Part of a small language model's weights.
Size: 8 layers, width 96, vocabulary 6069, 1.58M parameters.
Architecture: rotary positions, attention and MLP in parallel.
Training: 152M tokens, 13135 steps.
Each number is 500 + 40 x the weight over its row's rms, rounded and kept within 0 to 999. Layers, rows and columns count from 0. Numbers have three digits each. The size before them is the row's rms in percent of the matrix's.

# layer 2 MLP down (transposed), 384x96, rms 0.193, rows 57-71, columns 0-95
097:489505475503465457530580496515529448583463405571581518448516421533463485510575570459495488526448470442464479496487580545498469464460547474510518518453479527472506495471527501572491453534546488513535426508542541497430477429507452561460561459533542508470478489479545506515481510514476511513
078:470485494522476478484470489442477563465471518541475484454532501519509579498510502477532503417483462491491529531530532570491468500489514467519490519495481463419516490522531528466460520473549549546484519463527472427511513469543464511505520479621494448516506563639498537467473524518351530519
083:480484475460480528510464507502480569510585477519474567530528525567519443547527484501517512543437495454437538531509440447505526503543400421485451535536502481449563472510528456448503466495484517379518569514467478460546574539527474497560501467525460510496533445503543475568475517466528481526
100:547459507548465504424465455485538545544506532535479484530547455533424441509478514475538559532509500419618514507435516534457550542457545480503518484507516584522423556487456582544514539493487455560493470525485487469481550485470487453520443509466477483446472469471578456524464537478504521476
098:490518532542479433515464497504518530469441421493469586562487562608463573512471496509534459544500540496482527514506493521413515528545474570448553462513499455521504455481476431483474499485521523503455515514415494509522463474492524543563511451526463480525497453505459545487576595522439459526
079:541518397501469531479506535526515497539484469526489558465456546497477491505484442486604479499467502540477558434514493514551509527507541525514462432594521577472508510490531507484481551462502485454532527486377526504476418547486483454464511412540496468524486476461439513441502505526582485539
082:508504503503455489517495498474483551480472515537478463435519488480486603464515512489512501430500417496470467491555521503502497523494550516515488496487459442414553505483508544436510520476531545554466524499527502473484500453547520483490536517633471503490488562637492491491496468537357505518
092:559498455518527450546515500465449507526478501477515483550511542507532518500550500456453497544532546461483527470487529541445504472453447481511528512504414487531497378506568507540506445441589454544547483513517529486517476536446500407485483480493534562570542452398538432523508503553505506462
100:484531485479513499485499446482437561461453529516487497428527544515537505456506484462497530459517435545518492505542501489512398487519561531483496513518498533401540468503498507494454550425482537545574506486592420535528454518468470466481511529586536500500504579572497464519438459587463475487
099:488473470529454531450478468482497482555441481538447566506518595453494485478503517494515456554441484593475574477496532525553498558545574543454567514466486470540438430479532530500457489519501525470484438510564527488486494522513503601505498438442520532475516479542479493503450460515538424433
108:505458475425485519547520500513485511398530485510527479495494529500540509560545557526457507418488511492471448540517526552549432480523534491538506433499514424520474564560519475410546430565541471506465514519515519458485517489539523479470438441467563454571500490483513482572517447529533523417
096:556483493513546489412520510541452530539462494477503488544533489422531466508566522414491414554459488457559492468493499484534526512442495443525502496499560499586467545476476518539485602492502465517491521512551544433477562463535548497469502487394525486433511461429517497525542520447512495521
091:562484446551417515532469484518482515460510519516480479499548470505493474457534441464533537477514522442503494452501508571476395568503498493475592504459491499492406536516494517587454500519513538568490467516482548455543530488556496526449515632498506535512434537532463472460457474527455498511
088:511513497511524470539504445522512459516520535492484495515416481536534490490501437464531474585415494519416588479480473460494510468592490565484536536559473503444539539507508479544526476404487484492506486481525513490488534503467459494471515559547547414544481465561549402504482487552519569450
109:532490507514520469508519402568526447544496437573405471507523495503510526503449500482489494528519473530443532543521526507544474451469571506477512448483462552619525522512530514570517498458488500533468422426561503403463524545523525463447502541522508473491478471470509439462544531456515555500
# layer 2 MLP up, 384x96, rms 0.238, rows 58-71, columns 0-95
071:514524537501437446380470471495507525461559557517475465453594523489506511499448538546584520493495519443463439539512539518477422518526436471542479491486458427476540548496481487513424495440578536481463564501509451463523511397526536490486449477518482519487486510528494526440518508466476510519
098:468541489528471514470484455511459474544485530512454497483491516533521555490432461549566519485558498519521466521492519524483541499531586468470532474379461480499464530552469503449554553472559526561408504576475497486376476470526575484444529537523561462472512511487445507464495477525472464526
108:558485451540519520537441487526527495485523546620504497475530502551511515466467475509465533436462492413568538555497497582501479517496508531568485453490453414487433467517516535543508553517532505545464543549521407436503558481518486488500476518485495516523411500522513543467450458527420489512
111:481544492553459474438399539498421493557485449504475454451468534520508555378471478499467503450479519532445573548482510513529454496541483495503511575530510472485530515525538589495536561491466470578452456426535470493530467487450469507490508539486509510477456567534457544513483442467478518507
084:449414528581551466463501463447401469537541538490510432529491509529457515510438482540524537462482478428488450461474498511477492463495532505511548570468504422504497506531472463485494427479518485534509480592495496506517446454477482439520500534529469598570505556522497435537514481497460493577
057:454512528525480489492473508496504602461537507508483418423505543501494557479503495484514519453501439499509436493533520443526481454492513510514468461487427391471595553488496519465557525445536580545439492509515531457463598436516514511493492465551481525487511510549490510484452435493421459532
103:526482536494448498447491507466475554534520481480485589490498498545576530540492577460481495431408553502451454504488484469492475505486474490457526477528506471462485502448481484539541494463466515541519415527495419421551496486550588560438488479543491539549468502533490434528523419427513459540
085:437512493549419523527480497478423513455571571489451528423512557550489458503545515484603520455517495570473482521470543479498549513483544456470457509458521548476515591532523534476445593474490527552534466427542502507525468486523547469461453498539498505477506488539528438481493442474478529449
111:502478541539503518497469443497481477480428488610465429484496434498487478398571474512558454504475512450440541512538480532527551572454469537486507554502461471475443536446500492445470505481526571566401465565519536466507573487554517470540518486532530544548521498522468505502509494503467470518
110:470516510484505471478493551533511526479507455445470468503472440507595541531509503541514523486472485484471503488497539563444423504544526389472536476498439466501485494465549541461513496451501527578423496472560525512454529477454565439529483512494477477556409569535491496488489393574498529544
094:502496503535428536546512518524469502538530493517545475466500521563483484502482499550465621488468482548545507564529579566516489532516480438476500456488441518470531547479479540509394508417559488494449545473468510533418483539537508501507444456457518508500436502506529539415431447492501475452
104:516533497501442395459401545484564469582516527544528446519536488470503489494456486542564461511501455483536510560500508597496515498532521439474461504500503477478471499474504577409458498457549541490505552464510543450491555497535500565545402442489501456534527502534520485467446477475477516480
102:533522525462513489536475472547471493438520507431495530492464508537508474524472442548535520426533497507527501534537526596521508477544499449443597521392474507508482522511425528522474468505480479531465515558522413510390504453494581526488455520533500498540541549520482473483405535508468475542
099:507497425537506466452388499502509475496502458503452490415524425500486482509463536605535492503458489563495490526539551479532454451553560521555422492397454526499597547508487548473469540463513466453458558485474514506506481494543547482468453477515510490476506498522507557516481433521519547486